From a checkpoint of a small transformer trained on Wikipedia: 3660 steps.
Each number is 500 + 25 x the weight over its row's rms, rounded and kept within 0 to 999. Layers, rows and columns count from 0. Numbers have three digits each. The size before them is the row's rms in percent of the matrix's.

# q: layer 4 attention query, 128x160, rms 0.163, rows 60-77, columns 80-159
# k: layer 4 attention key, 128x160, rms 0.145, rows 60-76, columns 80-159
# v: layer 4 attention value, 128x160, rms 0.131, rows 0-63, columns 80-159
# o: layer 4 attention output (transposed), 128x160, rms 0.121, rows 0-63, columns 80-159
q60 095:478502536523503463493511503504517516514577490476553524472513529540485543455509501481499499511561498470447520496496447542501500425472518509487444510495480483498522471529483485495490498512480498506498467499509500523540503518478496472524478519
k60 103:537456515523410527516501493516499503505475496504562493465502490497525442501460473535486484477499484463542566477485540475483511525489488481474498478539508469511501510489496523471514471539542486491508488530522505520452522473527497536495516493
q61 114:508526493470563523465508521502515489476496486491495509483475513495494451489545482543552473496492514503499508508514519511542476502457519434514468512484489512509496464499528502488512511496457529501521493504455473472456571510531512526537520512
k61 112:509522531501510488500488502527484519545543498536494516511510510483498497486491497531510531490475512479536502442455518513547493516485514497520507494522504518506478478466498464504520490504511472492520521494525514491454523486495501469507434485
q62 095:465513521511512462500515457483541543473529469470537464480488518472501495482523528533507494507521489512461473492547492471501493529487460506452513499451483513498509483496516490502534484462501500511490501488510498510489528482447533525501485487
k62 104:522510496507485488518505505526473493441471495497480495503499511475505466546495577513501507502465542516533499469482520500546520513475443527515543481470465533492534489489494531558502495499504471490479482464493510489464467473482548512502485496
q63 087:507507466487549476489503556492488531464530505475518485496490494505511514489529530527473505498513511487471476495485524548476526573489535501461476518457468546505510482475534444515503543532538512499512474544496518537534523477488505486539452504
k63 097:526513480487497526527490535481505478498456494507495472494470496498549490495509500509520480494474506514501492469471559495491485481495499496537515508481471492504546520470529489512495468514519511508521509521511482501501505530509501479499529523
v0 116:492519538452419498488512510451473503526491494497472430483488498471527490503519503488479547497468494481495450498489452498461500490508505442449525468531495522496536536486502517498519470525530485498508517452497499495447451497461510522484506495
o0 116:512459477470515504521530517573494490476450486493491522501476498514505499494532482467496458535539528465467485488548481512547504527480475490534506536515506535538521483495506520522507515544500514446499486497512484471500533512517494501531530447
v1 081:471464432522514481497505469490473507517548486489498426456505512468516469507572484536461495474469494491525496503480502535533514508515480517447529484524527499500476525503520539525473505543477495499515482476486528545466489499499501522522494512
o1 084:552489497461514533505546488568502468488466460462495494490491497511535521504498494476517499485521519502478496525499471506480520458530423472523532517531470541494505514503470532474499534458514515488465522506504468484497506464501493518467499486
v2 106:488498466454464487507494513485477504508525504481569553488504509495550540533481523550516515490509493516489534512526499429410488493507526482505520527480449523501496519517518490469467561507492481502533508529528509509486497495543505446495465473
o2 101:502530526501529476523499527527485481464490460488466483475502501481490468513518518511472453485549471515564496547523503489471525477489508488488512478462532541572494494476470489498487510497433509497502511456493504477518519513495531510471529492
v3 112:524488440481507572498497523493490518493528489512518520508504466491519543503452509513495471467493501537524485485498530464505496510519506515534483547495464474495506531434507465506498506516517484502512494449534499536520500536513521467506460488
o3 108:498528533499485463526562522500507490538527545525525516536529488500545489523519494499459477464506521498496493497524479514469548468507513527472476516494497527535512469526481490502499532510487493471511512504537492519492469491507524478517538474
v4 097:508544531496522430494492506494471500467516501526457451508518513500515538485564479499527490502460500510515474480525563528495500513481488549496521496506521558508490512521533519548517434511475550503511503552477471509505512513484461561485521509
o4 095:520444482492513508521497505502465542478463482513493488445479521476462507544478515491537493473487563505482451520456470506531512498516481472534510491492507457483490507529496506522514494500552491541482474520489473414462507504501491496469496508
v5 103:491558588504462516506499505467445430501535496523492509506501494472501492507534499444536535507510495497478507509482454529456504463515518490497502572511501457500507466531525492466508495553516505495513509495542523491494464527526504467539514485
o5 106:467501509482522469466514511471522532491503523467523479484454497484488473476511468476475522478513446483530513508458512490498511540491515487541540494503492505469526505495518496513494500530540492488515478459471498458536505529526512497486493513
v6 105:482501513512588532513505521505467489509488494497470505476507506458513470496528438510494519498475509469488478500471486493506502480461500483467460574525524440499491468484548509506521502524519477493467513514518527496463496471510502517504522495
o6 103:464541484477483507494524503516540520488497502515489463505506492502508524495504434425514489497487504493479497514515474484505467510537488475543535497478500506490499500482473496504521488502493511514496552495483490475485511503495509500487449525
v7 104:520527503494470450495490499508457512519556511475523486459512469512562484505524494541473508526491509516460497500505602499487484512502547499494502553461482516497459482520491474512479489507472500505551505564533525500453510479522465507523523513
o7 097:536491490489508480508494514479492511504436522467476496511507556535543492490508488510523465513511513493548526511452517495472525478478518461486537504515526473552480503498490502533476481533500493531476478510474499494478487470472471494432497474
v8 093:498511552504543447517493486485495488503489501497501480494510534471554505523528465553506498526470502473503488490538485509491491514469495490544502457496530514498484461522532490525506459492490506503483506530507530499476510482470485491510530493
o8 095:517501486496493505491499488485489515490480445501450521435475521490487483497516443471538491477498478489509505476453484503510461510515547491531522475507517476536474496466510488500495452456491486510486508490478473517497499536455487513510454524
v9 115:530494499515511491492505524462530475474466499505433505468522498506485508514542492544530484515506501507487426497496463494490480487494481483525500508553561507497510515531501472492493492474530506501473513495527484508486515535466542548474466489
o9 108:489520517506536532485475515521506491489499458491514490532442458497446518510497481510505491480492556507491511484500484517513459511501507512527503502505531503522511511483511496502526522537495558503473552493482492495506494510508486522525507483
v10 114:477520536497516527506515484480499515456441495514497519460495504477471494488479520478503505543503502453520506507532464483523489531511487453497517482531525512500522474521477500491502488513508479495488518506466522497473497513507521504546491502
o10 105:490528508504494538503496546505488477498485493510480493485467479515479505527526526500508541515510489450464493490514485520535499515485493512492479459489529500519478505473494480474514500514555477505506507486494501497523478490495521500498501472
v11 084:518499515528534499504499501496524521511520510495523514497512468466506472525504483484477526541497504503458507482483575497552493512501522570511493499563499496501466476536514522520544498486531512495486525474484470504467495529557461521503476505
o11 086:517493514484485506518491536504485580495487519480552481526476521542504475509492515529500480472469527508501503539488468465498488518483536487482518538505514496482499461491472526504500475493477498520483487513508523491465443489486504499479457459
v12 093:483476565530516479493500483488531524485443504518513491533474497465502530490498492499491525544508499499495465500581469534501468482491446486516536465500517539500474462530505515461490507491482535506484509454481458504480478508477504528537544495
o12 097:480487487486512526515466486528483505481479423521506529471443512479524487488473498532522504475525512480510499440516495456521513576483489483514466518543503514513488502477506474498512522512528473513500478510487487546506482532501547501533505493
v13 096:485453480490509520492503482507468486514503497489476467488498498506432519467497535509500490502486490497545512503474521457479521518502484466478497524485529517495455522537544494480459464515485466503454493562509490501492484502511511510423515496
o13 097:514488466509505521465519505482479482470504506523478484524499484472537509508496528523499477525524499505459460491504530538502506447519452541512536494500498480510498540479480486496511491538536473463485548493442510461514499483520526543442504571
v14 095:488500465517524483501506513545515543498479495470529474498503526492505482500508482521489475469477502532529544506492511514511495475499555509468460532479492473497461460507467515496510520495450465497496466504530501489496542445494488500493476510
o14 092:501495502507544520518472516473513453502498490568506526530523523532498484498490503473520518489464435505518499505508505473487516468498480504491514507467452536420501502505498500478462471486518504540505504500504519554471501512473509496505529512
v15 086:470517531489506445499496497505502496466537504543493490531524517515517560548461473490500466518515499528472484480476523520481488470463437474534530543462526484498512503518515464502524463453473520506482477506488465496465497540457504496496528518
o15 089:501467509502543526507509505474503526473481433519507522495465508495491546525445513504496509518523500459539493506491509480510513523546489524545527472469533476491471454508500468518517484528484496493497520501471467512509511505531494500494515515
v16 084:523481492486497470503506511481492514503520511485503473499489493509549519487547494508487504477487499497474535509503476449484513478477527550522525493527478526504493451455529519489516474541469521500475509497483526491488486491539435442479461486
o16 083:501510539537505485520482518525489529441519549514508550430482494483509492481555516498503467511520531457537466513513481524484491482484558506492543537484515483509514539537522536524524504467480530477482518469498480504503501500483499531512497494
v17 099:462488485498494469497493501497465474510515495495494518538496506488434530488539519511537524488474500491472485497537512465440501511483488507509540526506528529499492555514543477537498501482501526507497511525521508506502491448477506538503522508
o17 097:519506515523527491492453476525523504519475516490496475483476481497506473490473524511485512495516502532464471487504487511531473488543474488506492495549498508516506496488516553538508494517502453478469524546505472436485499486501473518481470527
v18 095:495498518519542551496497472568485449499526506494537563502493476435465482505448485478487510505528494472492536485471524480511485454504484497507511536474478525496494460486518494504488559477478510507498491472525460503500484478501510496539545492
o18 100:479516473469432478492491484540513532519493550546493469526511500462517492507460495513488506523504466496532525524512533459485518497511534493500479489513469536475496465500476512500498472520490448478488495524509505520483500466526491494460484494
v19 102:451531470468454476506494476454512466472488495493497548543513535521483503510486542491502511570518493463475482512479531488470478537514490439487500558496502494507493498502498509455491463515482480499553487523516483499446479513487546502477512503
o19 102:472510523509493512507526530494424434521486490468467515494496526536502502469478485504460483503515494524501512487505530506477463531521504500458533491505525479511479498454482468535513496527486443492482560479469497465519510480494455487485526537
v20 093:518513490422458510503504496490507495519494506482487511457514492512510494491511490506509489475508487519461520509524495439476504528537523505530500465462488531498567522494474501498472494518521510502516518483493501518537551506481525490530503492
o20 095:501494492541533458454510505527511500475510488522488498463542499504483488503502521506523509489531551478519455527466497531540532456465500501481481466522502499484495485515543511510497507520469501488498468458502506500473527500511535469514534474
v21 093:493498488526484511521505529514504486479475504504528527517515501498513462476485485544494504460481506512508493506465536484545502481487489485485521564483521513505490536462509491496520547531500467491518496478574470514497495498491556496483498502
o21 093:534539476451505500512524516475510459480531462497509479518526512485509550509465462464479493502510532527496535535577486487477519476517522491545480522532506507520515481483447547505477554515478507490509501484499508482506477513529481476496522471
v22 087:554446445526478525503500489511462488523466499492503510562502521537490520449463512505497528499516502519559464492544482498504500521509553501539476518541488440503558477467532529523524492532508525505493485535525562503533517509544486482505488500
o22 089:463508528512504483469485504479563517496506560476526499498491518498499474530487522502541513509528522497445479506513489481512505524477444479458533513476492526524502497508499509473512531523518489540446527484517506486509515516478553506527478516
v23 104:537462467495507485507493499471517463532527502491528541558505512510482497511494473494484509487506491504486533511459442474474499467488555546481478510505463523496491534489515485492467546482532502504512480477542439497535495450520455438463526502
o23 099:482488518530463474484472480535507504483541487510491538489502510469493500475510504501490514500521501550561547539518551457475491514518481491515508551478447531492501488517489522520535503485465465509469543482494515503483507543500507504542504555
v24 095:495543501493478482510494505554466497504505488506528509483502482484491479490519541498478458495497500495530571510500530461525497500511477512531456536474497485503442512482501502501501457510519450495523479540465552486514491495484542533494502500
o24 094:522448451503475528470526501453491511502514528524510480498539473521543513496502487476472511503483450529487521523453534516490514475501466538497502456498494505482445487517517459486471523510508515495550485502487487509477500455491482460463523496
v25 087:482523520531514498490508506487485500481526498452482493443501509491557478485599468491495480515484508479471485504466441527463514512490502511505494482522461489498495507486482497466492530513504528502507479522504516511555509554493512517531497509
o25 084:490506511495545493478499495520525492522507475458526486508490515477514516523551481518514509503517522519552475538522497487490520481544472474521513503444510512476504494496512491524485491499555560479514513536506452533486512507475562504533514488
v26 099:502534529493511503496482492518537542495441504478488527447504494492499547475504512463525503512507488492511497503511491545488480486511544524524542503513494505504517446542415538480511556496487516509484516459492488508511510516487507517490481496
o26 096:487463513507513507492484548517499486497521513502506476509444505468456514501497477511480520484524524528498507497477462465520529485502483492477437493476531519496519516494546493502488483505493510539494485486476528511507511484490488515548514511
v27 112:494458472504519549512505496475518518507542491474481536530501507515531520510493515493506505492477494480532517517519435507487502489512533540485462488549488496498507467481508484466483529480518494493495500461514519510525491496558459432546481483
o27 106:449541510547508491550490489536479506485561525521471476492505525464477452469518502465497480475476466510538515513470500487445495501466489491461477508441461529543515468530486524488493507424487502505504489464502529541473502505515530528508503495
v28 127:479537563506516543501505488484497514487468502517493526441482517473532499494485517480502518553530488466495503523504481551499475480531526494482526469505508513502505466542446524479515535520499493501524514460509481532515501470490487471545516488
o28 119:486505504510485508520480525524472459497499468491495487513466483501481459503500496504499525506482534464536511472507496449513546518494463497485511471500474534492496519469505454485502498470468473493504481510468525518506521489494505517535539480
v29 103:473507449485451462507510514496552508542465509495482515526519486518534503529462499503474507446470505528504527480520533501492506514488434528512465503492468470498488532472548498471486497448477523500495502491466491483532486543502494545537498514
o29 101:522482494496538517512517508510503531527516468475501492523506535492496550479468517515508492490478457530537495489538496498494507535502499452471564490496545492455466482484505533516520535535482483517486464455535507546462534487496523476514503469
v30 114:530470432521527469501491494529499536486517508468518487498499473535532497486518488500504521470476504553522504498530553458480510493489529522468454510477484480500459494478497497499472450514469485498500491510511492526507465503541503509470494508
o30 109:510500505490506489494483473449531524521499526517477490500503548508538454495491522516510475522519514522462433497493507530449498484491491500492488522486473492494503501505510508485485480511505522508510484503519538499490507485481531514484498526
v31 096:469479467532504523510496478506481510513512518511538467553500506533514500487465494513489550474494506502510532508450537511500503490514488505452516537505490449505482492483545511502447464486495499497510506514512538498503482486539479511434511504
o31 091:507497501497512497472496469471521496469540500449479473537505512501503517480455516447490470500477483498530512530507526466474511480480452486526574491523481479491471518510436522468512537481481490485476504503467509498505499498495504534480470506
v32 101:521541423494491525499491485497509553501480501508470551513489547510491510504491521514487489508526501460527516485530494479493492504523521542528502434502512521505506467483459493507450492485517526507517523518474510509487486485517479484443488490
o32 100:472479542579448506525453476521492529498501566488504496490478493495473516544508531499506512538488542481536474468501537491483503498510466479471502492487502497506505539499523508519498489479501514493464525527500493518483458510478537486548503496
v33 107:498505522543497522484505459488483498476568510489530481442491556479539484531541516512459512545482503462487456481505504478472509513495507506466470452515512522497462500511447505504475491484499488505484502538524509529485507497555456497506512489
o33 109:498510498500480483530506489524512501499460479466489529499484526506502465489482492535522514465530494492547508468532465510467492521548489485503518489472488554526503509536470553488476452513546519459449526526487511523514512489498523525472470474
v34 088:488500483509587456512505525510529515470468510523538503515515454493541486501525513512516487480490495508479492499517483546542506478457499477525484489497501523503504523515490522532517430515469517495506494525451456481486543469469492509507539503
o34 086:559476505497495507504506455474486480482466468545532537442505506521510501516464481462525516490456525517452462527533461502497472490542523493504504484506508446497493506488524470503558472495502493564513488489446486458500523535502503475513497503
v35 081:527499525448455464491488524450486494486529495465512477535509514500509526511514479522475485480488505502500518518480515502511492485507492552517522449483487550499506491482540499485512534519533495502524466557521517504505497476468470466503508501
o35 084:498458482496499499528503528515454488442487464508483493469529508444491540472522543505517463495512506518549492540484523490497495471489490494491481520463517477528495492501501498518456525455476469477479493494508515471489474515494450493495515521
v36 100:501465519512540491501505529496522486518461494483459462553503519512451505498494491502463494475471513529498519486519470537522497501509474480564514520556489498501487505502544483486506432475502568501519488462470494491491491525501442536456523486
o36 094:486491525484486517454495506499466514525513577517488538493513487514466511484484514503496484464464509504517504458489482514547504529486513527475506543545528432519466492544531515505485539479514490514486494476483453525477495524502527538494467504
v37 090:464472502497525485504502496515487482492515508465542499543489525492480463500513489491447519497492519483465505506408526506493513528498537496469497530488479471496499530471473493464523524506525481495502484499544531472483521457540471518483488499
o37 084:468515483494507466490460533480518494522489493482526487517548486558497522453493465501504516513537454534538528556537513486491467485517495509523544553520488503490502474523477534493492474509507486455499560513500498504484523513520484515478451473
v38 099:487477553500556513483503484470490515516491497481474469520482508523511464498499518536483487538509505560510489506485506518476493520501491488498522530517494490500480447498476493464489532497451508504520525502561486531471522555519516534489505496
o38 103:489534532532503492528490502476511459487531498485466514529528518499524554499518455528489490514523496484476516483477526505495547487475489525510515508511521453527493534462492484535510497468505507489466533497465482509506463463490486557508500492
v39 086:534469560484487519499498518511555465528543501491518486507505486508427471490500494516479454502502499499503485510529495511543495498496541504531494512520484527503526523510491473539488496512560564509516518456527491505562533533493497506516523491
o39 088:521477494512454430495497514505522505496531505500541506518519512534541500534496499531503528466513574510510506495478526519482510475514514542491450544511529492493507500521525525544447454503519512519473464495488505522473495499508510530516493507
v40 105:481484492479451495499496492492549539545546511488514434539519499521547513495511454514483500501489500492496544498470494517421508492491539520448470533487470507500512530507500489541461508504479506497500506509497518483512524543492506509500463511
o40 106:513435480548512492493504528530534513478477508495504492519483537513504517538492506487488490500514487530567484515498523484465498484519449493516550517497493506476514508507490529512526471492524516476486509501511497506457521467520515499523522509
v41 094:515497511535530516507511512517520517479464491544531493485482517501536498527526514543472479526510495512525502488523465516559473473490561521550534423477524514499535442526490493485480490511547520501479502471497477501476560505458520501489486493
o41 094:491483493550475508517453496511501481489502467516515526487503466528504453479491475498526530473502511462522509500522469484527517544515510493504465519471471532513518521501532464513501486505506551549479481511509516558484486515454525505522512478
v42 083:493520494475449528496503502462499512471504502502522498480508473474496542477505465488513526484498497456494491507520484467423493482491482490513515525485495507498508469435493489497451517487484470500512492540501568488511534464503564500496475488
o42 083:496555507465529499514504516510477493506513491539463477489507506486497524502496492489527458510523469544514505551494496505524503497458502464538490450492515530493545478532519486515508492510489525439516481473492516501483465526527510496494536500
v43 104:505535490483526509492484491548481542476456502505505472459486472498488543460460466513480494467505512532510503461530523519497520501506523514516553476439498530505490495473511514518499494485487508502480498473485491491477536464461538510446476503
o43 102:532481504482478491501495501488501492503501511497507506508513490477503481544516485497513519511490510507492516504442502499521537466476526536515466482519499459509523479531471504494482493515477462497543459524545508503521511504480511501510497520
v44 102:465462468487504508493510522473553459558473499520511513532515476502509529537471519544509488501528494510484503496541505525480468509516512490523480508498491512496517567501566475523484550477476543507514520489509483523503535507475474513553458489
o44 103:506507520493523481512485499601490482503494453498501516492520473529508545489485500509500484457449486513491526473509514474511522517487519486457500481542529542497490502443514474516561484473487502526452485481525504499480491517495497529503481481
v45 128:463520472469512464499491523504473494477488499503522467555503524471507561483498537487433502491494502439517499491505519468447498516489495496460562525509508500503476532521502515482503496501479483494508501591481519479476488502499532536467486503
o45 122:485457483479501527498496526527487479512468488538514493471521495504459519471494492481469500446507441533496480490515504494490511523514486480544500455516540464540533509489485486475527507509513484470483530530518492444486528464522517497458506524
v46 104:509529467489451483495489523529496558504511499506487494543513482549500533473530488547519498472494505553543539494507476485486521520482557557493518484479541520507526486481503497501524486504515464504504494504493496507478539474490493488463452501
o46 106:485458489571540495541498517498489495460500523478498480464487506480482491499523535486498514465491523487515456537461538492496493468467439531462475500464480517474501521522510525493513484451509507507501498514512495502506484521503475473516491504
v47 104:525481496533458537507505477473495504550544498519483529490495498486477437534499512503517538500472479496484535503495532495514502502505504549506494505515503496491459514514503503517492513505511446496521507432495519507504508466495517504550547500
o47 101:530486497496490517473514486491519524489482547497497460550481505497530448474491486501493507475472489519528514496498548504519495524508474444476542498503430509503463472515466497534489503483496477491492487513489540525473458495518492500473512481
v48 089:534520530531519477517503508499536524507547477486492442446499538492512521452504470458493507501483514480506506485480474530529497487511495513426512456504547500490462507527475500512459490479557491492483497460516512536500447523519500464462509495
o48 091:517479483505479513495505511542507509530547482498494498518449492512488477500516472475484502523489511469544513477479481532500472515512460540561506507505513517504539521491490575451470493464484520439486496494523510504487465503488511513511483525
v49 085:506497490478491472494494505485503467538505488474438533476486499517536547522533478527516513517496507525535480509529464563495495507488522553451500464525501493497529485514482533465503518491556553507479534498540471522508538505470466485518516484
o49 084:456486511568506462535488482562500523455525467478510451511495484498472491490480498511498516482513520499549496478481482470492496494507466472497486525461519527508512510496498504466469532472508520550472443486525528509506513488489515533522521493
v50 104:544501503509482509491505467457517514488458512501438519490491533540500516499476492483497493534523497480480496501475449497546509500493489452477535497535496499501522530480476494489509537457514520499482510521514469511492459532526485464522500500
o50 098:447537539502493480501513488526491498481527462451497501500462503468474546454486544512495501523514526461483521470511504481510495536489497497519475503480537463575497496465508558512517511502551480465473522479506492503543491535491455521500474520
v51 096:467479510484488505470495517534469518503534505508511500483495526534515517478475538476467505476527499557517486475478542497452495533531507494434460492496500502497498533508526453495499536524499478507523495520522529490543497517559466523490443494
o51 100:487483491468506477529525544488497515551500502454492478511555491497497459504510543520507465494471503463466503511469515524514571479480483542503486483473500531527481525499479483504519491514505485466537512537500465490475496477501507502471484512
v52 091:502526511538480478501498531469475535478504488506575510502495496492524491533495515513502493529487511511505518511513524484508493534485550536518508461462508511504510496487473478510546510561523462510458496553501492490477517478522477477487503498
o52 096:488503491577499511544469534497509503451414474522486478497505483491497499510534536523496524510491487457540513494550460483467525478514475514476486538506499510518482497531479525507471475498507554505524494527505528494513439532470490460495509451
v53 088:546470509461487515492496499469508486519508496530466536481470458465482496540504547479486493512497504476488488500529512498549497505487484482532534467478505502502540490483508530528462516504505527508510523511486494512504517503487476482546522484
o53 088:504564506499457468502506502488462521495513509506527492459504465513524520483524471540552499493509534497478501457537476510522470531491566519480530489522538494524501513490535446484535484476480482496479496480513543463498485488489503532468517488
v54 094:497519508517549495496506473490492482493492500494546516464474449457527465506552478484537507526512505494483511500509493517462512480494507492492461482486449489491505500524484505497469544502481521503460510461517508521530537488496521519524494499
o54 093:519522510493530472496456489508514546521494486510506483502473491517505519532508481546523534507529470517497506529486473467486489499504494483521515513527497523417537481478509482483500459535521523519526485479515525528516508531509572502497522492
v55 095:478526484516527523508496492495496489473453495522452522490484499503464482491513505490535525512508502495531488498481494485532508546487532526466480524504539501501502438489489511505498497512535485501504518529495522452468508480532476449482465513
o55 096:446533523533455488547520500467465480490542537481498488495483489483460481488527484479501518503500482475436501511496448528511460505491506502481482517461495491485513509508494502538522499490536481528506523504489492474515443494489464526507478527
v56 104:522520489452443471500493493493506542510485503470474487449521498485536527487483481456483468506483486520487519508478571501529486516495510519518522494460536506497527543502454514522552508552506459504472500510491499498499486489464522463518482510
o56 104:491473464521528517495530552483502457494480426518541511526457493500503527446494495489514505496494511507479486509504494539540504539515474503486502474521490524490495474480511486487517494475476478474513508492503505454497506496502458463491527516
v57 095:495477419480493470494487511494489528554545484506508462540517513489528494471477492507506492501489497511509505492479577461501502476486521514514523532477509497506481524507481485553510465522446471498493497539481503482493485450458524511444486527
o57 089:551444474517482541497496517488487509503455571503501510501467506516523519551502507496493504515512513548508504493519551500496499527525467505501514509532474507483486517476512494481491480470463524492463521503497510423473510490514498511473534510
v58 103:452515530456538443497489487474499512501417501473466506462511491510521547525463507513497469521544484505493453518525509509550494551512497476518509458539483481499557510517464538455517503510503504502485505599505496515501496505502528528531501483
o58 102:468530495542521492482493538496486488484479401500541475507506502491481511511508499498513502476535505482481474507477513499522476523474455480461487447512506502521483498474524434460498536506521497539500477463531468507528525520469506517509491521
v59 101:462502528549536505500498483475514466500522502526503490501510520476561542538442506488496475475522494495478472470478555525507497495496481522505451544491494525498489507487478503515519515476462490501491497500516481505465465541555451498540492489
o59 102:516484503469458481528505506499517551514465456506501519515519521461502551492463501488491509446485472483527554454497463502489541547523526465500498486509483535501504490513460512483522508496542476506484520498528471517495486497517474478507461498
v60 102:512485505515484467487504510491535506524491499501525515444481482525491520514500505512504505505518502542490519516440511487517505460499546519473509497506463540500469504470465551479479526478501507501558486469477489492489491499520490507503491490
o60 097:554497532479459493506469503513482512484538495481512506503506494518520508491535502538488470487520503498520516503510524489460484499456532484496497539467484483485503538535533498509505484501495520518495468483506507559496517491474467534495531509
v61 089:528507527540494476511495486507463471502554516484511468467487513506538459462529500476486500512487497498484490485458545489521514461491493493450489456468489479500479535482548473542502445496507510493508485521499490507515489455512489479489527527
o61 092:528462455452473496486506477449494536514489500461479519490504498485528492472479489478532481536478513529500525496497489492477525521514505543553537491502474467520495488501463505528487481520509474483505484528443518482512523485496496499464485503
v62 093:520523442554541473509498497537494489483470492496524525527516455544502460477522485506474463510485498554501435499490540501544504474500481480501457476441536475501510519549511460504500473509480490497506495465491484489474489532500554506504512507
o62 096:503497495466500503464487448419527528537486466504495513483502511537502516497485489495504483525505538501437469479491509498451486471499512499526484523524494467484487504445506466516512521518511536536530484514475467504520499500489517442464509512
v63 094:505530438470487528503499491469470480480501506471485546474514467535474545501505522470518525491522493500520499525502442474445506508509537482480463502490451456500523514501503518521463476466485511499510477539514515509514508493556433442485508505
o63 091:499531523503494483471506467543507507475500541502463499511505512451476473503498529495512484555504477510490484511474494470487497461494467494463530488431536459511523490490523510485520475539487479508491486472490545436510559508481503523502509550
q64 081:477505478504477503484511494503516479506474491473467488524525505516542493564498472470467469489445493442475503489522463536484470512486527504497496472500472471479456508515473505474502566501512484510479504512509493495532520462507523476486516497
k64 123:544481446504511482538465456503501544452504494459465503484497490544471519535504456471548452452507495543500468517541486485493499488468537494547468496485518487504467512512521512492506509541505508515495505493489490466517468536539505464476522507
q65 134:474508528488511493497497561492549460522527515538519506507530496489480497490501533519478575508524507470487524497468537507469524491538468476478489507501540540509540475469502487542506473464476497495500535525494511533487523488470499577489480520
k65 084:544522510490457502461511450494482529517474465448471453461461531462548510511485542490440526517488512467507509477503432526520499495481471520476551523510459464486506499500499512491478525481524527495509479490496523525524466515548510488521493468
q66 102:532490491508487492512511445497474518502463491493497476469505479515561504539487480476509436471493494552516499514552460492503493502474543503508485492505500441495466543519501535469495511507521511503493465488506487479519463541536528455496504497
k66 081:483483471477508483562469554482527454521537528530507540522535475543461499486508488508543487482497467509510492515442538480492497541522537462536450518495522512495504484519517495501573472502511510514511502491559523500476493498495503530478503512
q67 066:507486473500451463480512496530498481508516516499456526473496513555484535542443463510473466504474518516466498505526528526478502507493521512478468538495523480494437512540484536472522529486523473516485524509482495540530491522476516475501526498
k67 093:508476452482514491526473473476495523468504506462493498483513496539516513488530419484519453472515497552491484522531484536490507511469523463553454505493521480499480493531508512472521507515494501509539465509519501463526464551524496477468529474
q68 072:488464503490518478514506517483539458516500495505445513482501521518519474534496522429483506528501490477460471523498509541482469494502508498490467503530507470504536495481505495478484507513499485510425510499470502503526495521496517524475486519
k68 081:512506486508499504511492519475493538498507530470499480493502523540509507508512490532506480455508492533457504499521492478491514466478498436550494482465526478483477519504502475464465490490459499502544484489530506453543422509487485438488532467
q69 089:467519511480521484485495520495523492484514494485541483532520534461452527470509502466489508487482511437525548471469525520492468491525461522512487509474471540503491476464467500521502471498476508484523505476524478565485500491463490503533510492
k69 097:509513536521434505486511516514481483511524471493490497482480494474530465510487549525491525554451504469516472484479485519552516487532490511462503484545462503509520498505475505496459534489531553491472465499512520498517485477528513519539459506
q70 080:506576531512516507525499519511492572478504484494565499555498473465521512487520490489474533507476511482485502492514492528510489488494513499500498472459465567507520459518483475511525509492514557483567500517513506493503517481547454477519484491
k70 100:530527500496464480468493533491526473498501467476492500471479525483502439507501527536486543513472519462511495481470504493501500533540459493468508478525493536509516516487472527532474517510488544490486454514510505514469575546509494499502452520
q71 084:517469470529476490507511496475471490444492507470507543467522519540515515499481473473499463477477485548532507491509487511500501515478554471507509492500520451496496542508522549476465514504480497510562449479515520503549469471503529476509502500
k71 083:530414477452563493539500492529562495479503516534516501549512493525472560511505502477495466487533508511494482527492530520469491470485483512526480536467515506492527489495521509523566496530507464497471560497520514482490538521499466528479494491
q72 090:455534490497497504509495540507470480466453485483489494510484478493526506472513481511502525517491511492518508497464525530497500524533523476493534493474501518506496502500533540483537500516476505495481489511494524521485535473513483409496459492
k72 093:498546513501535527482506502517509484491520511516507503514501555484484509504460520518510553497502499451479478462501473504527476495517498539474531516507466470501530512476445491500481536514491465501487529509461517524506514469496519553540495519
q73 082:563507504544473467519510514513508500454468501500438496484500478528526495480504486528521458501484494528495483514501467541493509517519556513534496468510511537485469513503512532465513487509508499514465497485494489481517477517528551409467519511
k73 094:468478483467501457493477494441496516494482516529517524536553505543463522479486488425483509438500492530503486489521533512489465526482510467520532495447533465512475489512503516510535507501483445503525488502499510509479515499461516539486479481
q74 087:508460473513483473487496512484490488533552495488499502461557499521496494516465481534502487516535482555453450508548491470534508493501475446508506509494498497505529517503516501480465495517494488502468486496547523514579508494501516565462499504
k74 095:518486454501526512486507505464530520493533501511485478537487464531443574528538484465466485505470497495526532518496523526485499514451516485518502487482555530479526491501503493462554489507506454520477536506522500479475475497497494497472522472
q75 082:501527528468505489499519479505501477497476523570500488492523478518552462547515482535514500473504510526495520512509460485476519489470489514490519465456499506500476512504500503464497497486477561492499521499504520520505473503499487517527516514
k75 088:532446499484556477519489500457483530520491521472484512476520526520498517484523495487479490495515489549463475510513492463473512544500484521542494472500460448499485507516511518486454516518502498506507531518514488432506559546531489525453537492
q76 083:545557483483494457504496545565513517493490511480485519529489485472529480501514517544464466503484501518474514473508495504485491485518499513560465482455495521503501501500504516511527485470506536500445497499522501438514497495509473461503482530
k76 098:514509492479516490499490451487471515519493497481502522474532529498528463479502541516534496530482500474467544490496511558469488547525500493476507473544522537517523542495484493549521542467507492495544501497494490529478546531474545529526496482
q77 094:521494521524506482505527487482477538503485491474538531441512531516543497502508472464425465470503495473514505506499478487528482517495502499531551517483487466502504522494524545500477517564486486500537515548521566530515489476493494462472543492